Weights of a small GPT-style language model, trained from scratch on English Wikipedia.
Architecture: rotary positions, biases.
Training: a variant of SOAP for these matrices, 151M tokens, 4609 steps.
Each number is 128 + 32 x the weight over its row's rms, rounded and kept within 0 to 255. Layers, rows and columns count from 0. Numbers have three digits each. The size before them is the row's rms in percent of the matrix's.

# layer 2 MLP up, 512x128, rms 0.539, rows 62-72, columns 0-127
094:160138100141167155152154124103102166123152076147120102115123180139213121122119189169003163121169109103119093138045133138160141080124118178099153104127126118134059161116149085137156107134148120136133120143088102146130166114141139152149090089103142151100180088168146141095107169122162147110154090136170114106216180129164118117149132109124095081125124090104073062131108108135174112108124
100:150192138079135146128091115146124084170093122144156120121101146061090077179090131135124143169099130079129125159095127132019101140125154100121098123116175112138160129160130119200145148070112105154090137150185107153153108104119157078119134162147146189092088155118125133141090073143136102095145104155126088105152116134117201119164159095133178093130072125112170176065146107131105073126068
094:103127096145170155135099132134078105156127142164117094151130120140117111145169033201156142118157162125125196108088082094129075161168115164094099123106104183107147139140104118158153182153186130136098128114086119129081147129135176099172073144133132109130150125139081108107196042134151142125107158129186048121115124209162140129110105156054155123144126142130145110146143137111154109193108
104:137164130085127151099176105106121101176094138124150091077104090138098146229217115098120200151155083152121137109142144071133118119088129132143179173133129128198115170091097088131189152098122157159077155109187118140166102128155168108114108160158115148117137155091149082169114097113125142125131159088113133118139152153139076117108112135111139083191204110070136101090156148117157115081118
086:096060112160123139164105116096096119185186142105128094159133098163132139083095122127142161112153157120145125114245091105137096174097072136117082131219127084127129122089123085132152104136075157131127100166107109202113168094182121157147150124130133117097112137145158154096104152079139105162127101139108167111115129123105140117151132177045073118173121161186108139132092131156124152192098
096:102123059111176160121135092120107064141100075116131105122118119145148086144118123182141170099091139142075157119113124088152150173064141157111128192132113167121065069107156180156119125138158212089134092089148073139104133197165134105126139101136124184095119110129118192157074142198130165149129121093178106176141145133086169139160058116125146157136106123127130132176110135111158081125099
096:106222118094135138061136130153157187217156086170049155193133171131161148148098080088160163101129161163128078189113168108082136133114128106134103116102125079113155126168143093110136128132134130154057165085135117144097119129076168154109088088113088119175115157107109138196095125148089124105097148139138084116107142143129154107128090118138154110150089124120163155144140131082059133134098
103:137169132114164158146161162116106121135129166147127129116091148137148121179148064124118123079100145126155124116104110124087120134155116129160059127145211074114136095121149119143172102116137114195096110105179182149114158132120140111102140128102130167123108118089060183113160111135086210141064096138092088131139134092092186208217118083093146134186106138181079183134120117100139132103115
098:117128079148126068116115187154193061102094142107104121122175149138167151103123125162145122110161156171146093062141121093180150063138134142131169108078163161153105152090164118143099118139123126089103155194157137163139162173127125171144118139123138095129139130154055080136147107162207100140142168235182077106101124121125144121130141110090179119134126139155147074150136100116159185119163
110:106119104117161142115121156112111129144116095111110142128093189123188135185136088075152119128135045107128141179113125129160191147096134130066138118156112199102155049121078131197153136072123131159131135111141062161110116154106098172104123142121103159118119149156116090125136151122076166125127080148106165053104115125092155144153057142101145062141213160118161130137172102135149157088101
091:088134157182154176112087094144106154160120102121119140128044165110132080114144139133193132116111206139051155113116151119150147140151132155137088135129161148092105178096140132133082154118132086060143126086120061120112097092146170127064088087124093105107134135140141174099149124118174159134164119127104116135180177113171152137124121156112108198102126082131142176180153072080080159190139
# layer 2 MLP down (transposed), 512x128, rms 0.505, rows 62-72, columns 0-127
088:120125110127112071088198119141174150159074126114108177147136088126146161135188112081121184089129126122142143179150111177148069171156100136086108122159055114107091126133106134138108106081165112114093090133163119104127130133191119126111170114136077149095146103143157182141093134089169073195155109130085125058131132171145086108185102090160159167100123134154073147110088144185165116149165
097:134116105111112125123141137181150145161071119118108087120070094143156059123135104108115173071141125150120156160092124131212132128111198057108144078104158132098107130154123113171173181120140110118147094179104094095098147110091161153111121133111184138101201101121088196101135093107132054154115155122090176192142163145077079130143143136111123145099165112066155122083144103098103094131108
089:152103151161037057103171121130129146167132146108158107098109089161116137110126148137120109174151188139071126196124112147119191082151144146165139130084115101148131153133124182131094169167050122062129156105121095123201083184123192148133128147149116105156147101142167182117126099106098116137158106089148181094161133062139162121094129136184166087135114154168118129144147096084105110099105
099:102126097120103115077168106135138160152088139062129112116097073149205161085122080156142080179100124121162138195100161151153131096192187114149138142122112140142121131123111103069110107165116127141150123100047113178121161115118112135184122109116169140174245118116089160158114130154092122125144174136143166152103156133108130141124088134162124070179145135070149164125136122065164097152130
105:155096147155119068112093117118049130062109105169110160141144105130113113211127094111098104152065100128113135156102164127126121109123194074103130129119125094198119170148211120139128140150116111121094138167150133136127191127166120140126140154158074152144207138158103151135141200089127173109114153126125159080110129076077144141164148145095143139074103131165109083169109108119145203156167
106:108106166114107108137168125082143144125078121192069146104164107159150134132101135106139089134111181139138170178079104136124079129158131175125091171109113154158173164154133166082097080102102131138169104076050175092088163078123104120141121123178110105049129104083087115148119166116173107128072211098103171155167118138147130104111132146166127158085130187134151126121170110119112139067155
089:098058145165134122171176099126120141031159166110180111126109080092113136140116179167152102157141164079140096095090129134165090134142142144144177125139104122066137158085094137181078148140064127124165109155103096119141098112158125085131137160109115095126096171142159131119158109092128127108117152127141149145146088128129105044107082135133110167019170129072087122117173078109159155091121
102:092155125170188071169125106112167150100113205090129127140058098145071137168125143087095145092148136162143184147133173150108113125106081156121135120133160082105074171168134158160109117122067039221131151128138102131149079149075171103113119108122127164093141134139117117121167167098091126103138155142150055119181081080153132121159085119108122133157100091133123160097104099113126132173114
095:143186139131130096178066143125173123122104140181132081110112147152103096172132144099213192103117161117075090154119134167091141145151184092112151087110150168090094113098217144151096075133113105130161162140123143081109122130061168124128113134150045127135118145173103137105151127106131139074124117094186083152090125123121149136176174148148142150100107100099176090111194120088152145169133
110:114080165147169109126159167110119091134041135141121097147056171159137119107074106067073125063118126128139110148133161173122134145176108154108099145136071108119126147152174145167139104093099168130190119150106111162196165097151093131127082150116104148082182114109104109162165131141127146065145170199181198136140159106117130152117130080151134072064107147150097113107137119146158165103137
094:122107121116126081151129090173089045088098108099087157088105106130167137183099157128112125129124140145191133136128173154068116146161118136124096068138115125076189132094074095164085121149137149132102195132118133108167116148110126089180184122107129159073136090100067130169109076133100084106117167154126139153091113189104124150173069112111176123105108134086119116114054144172179151115162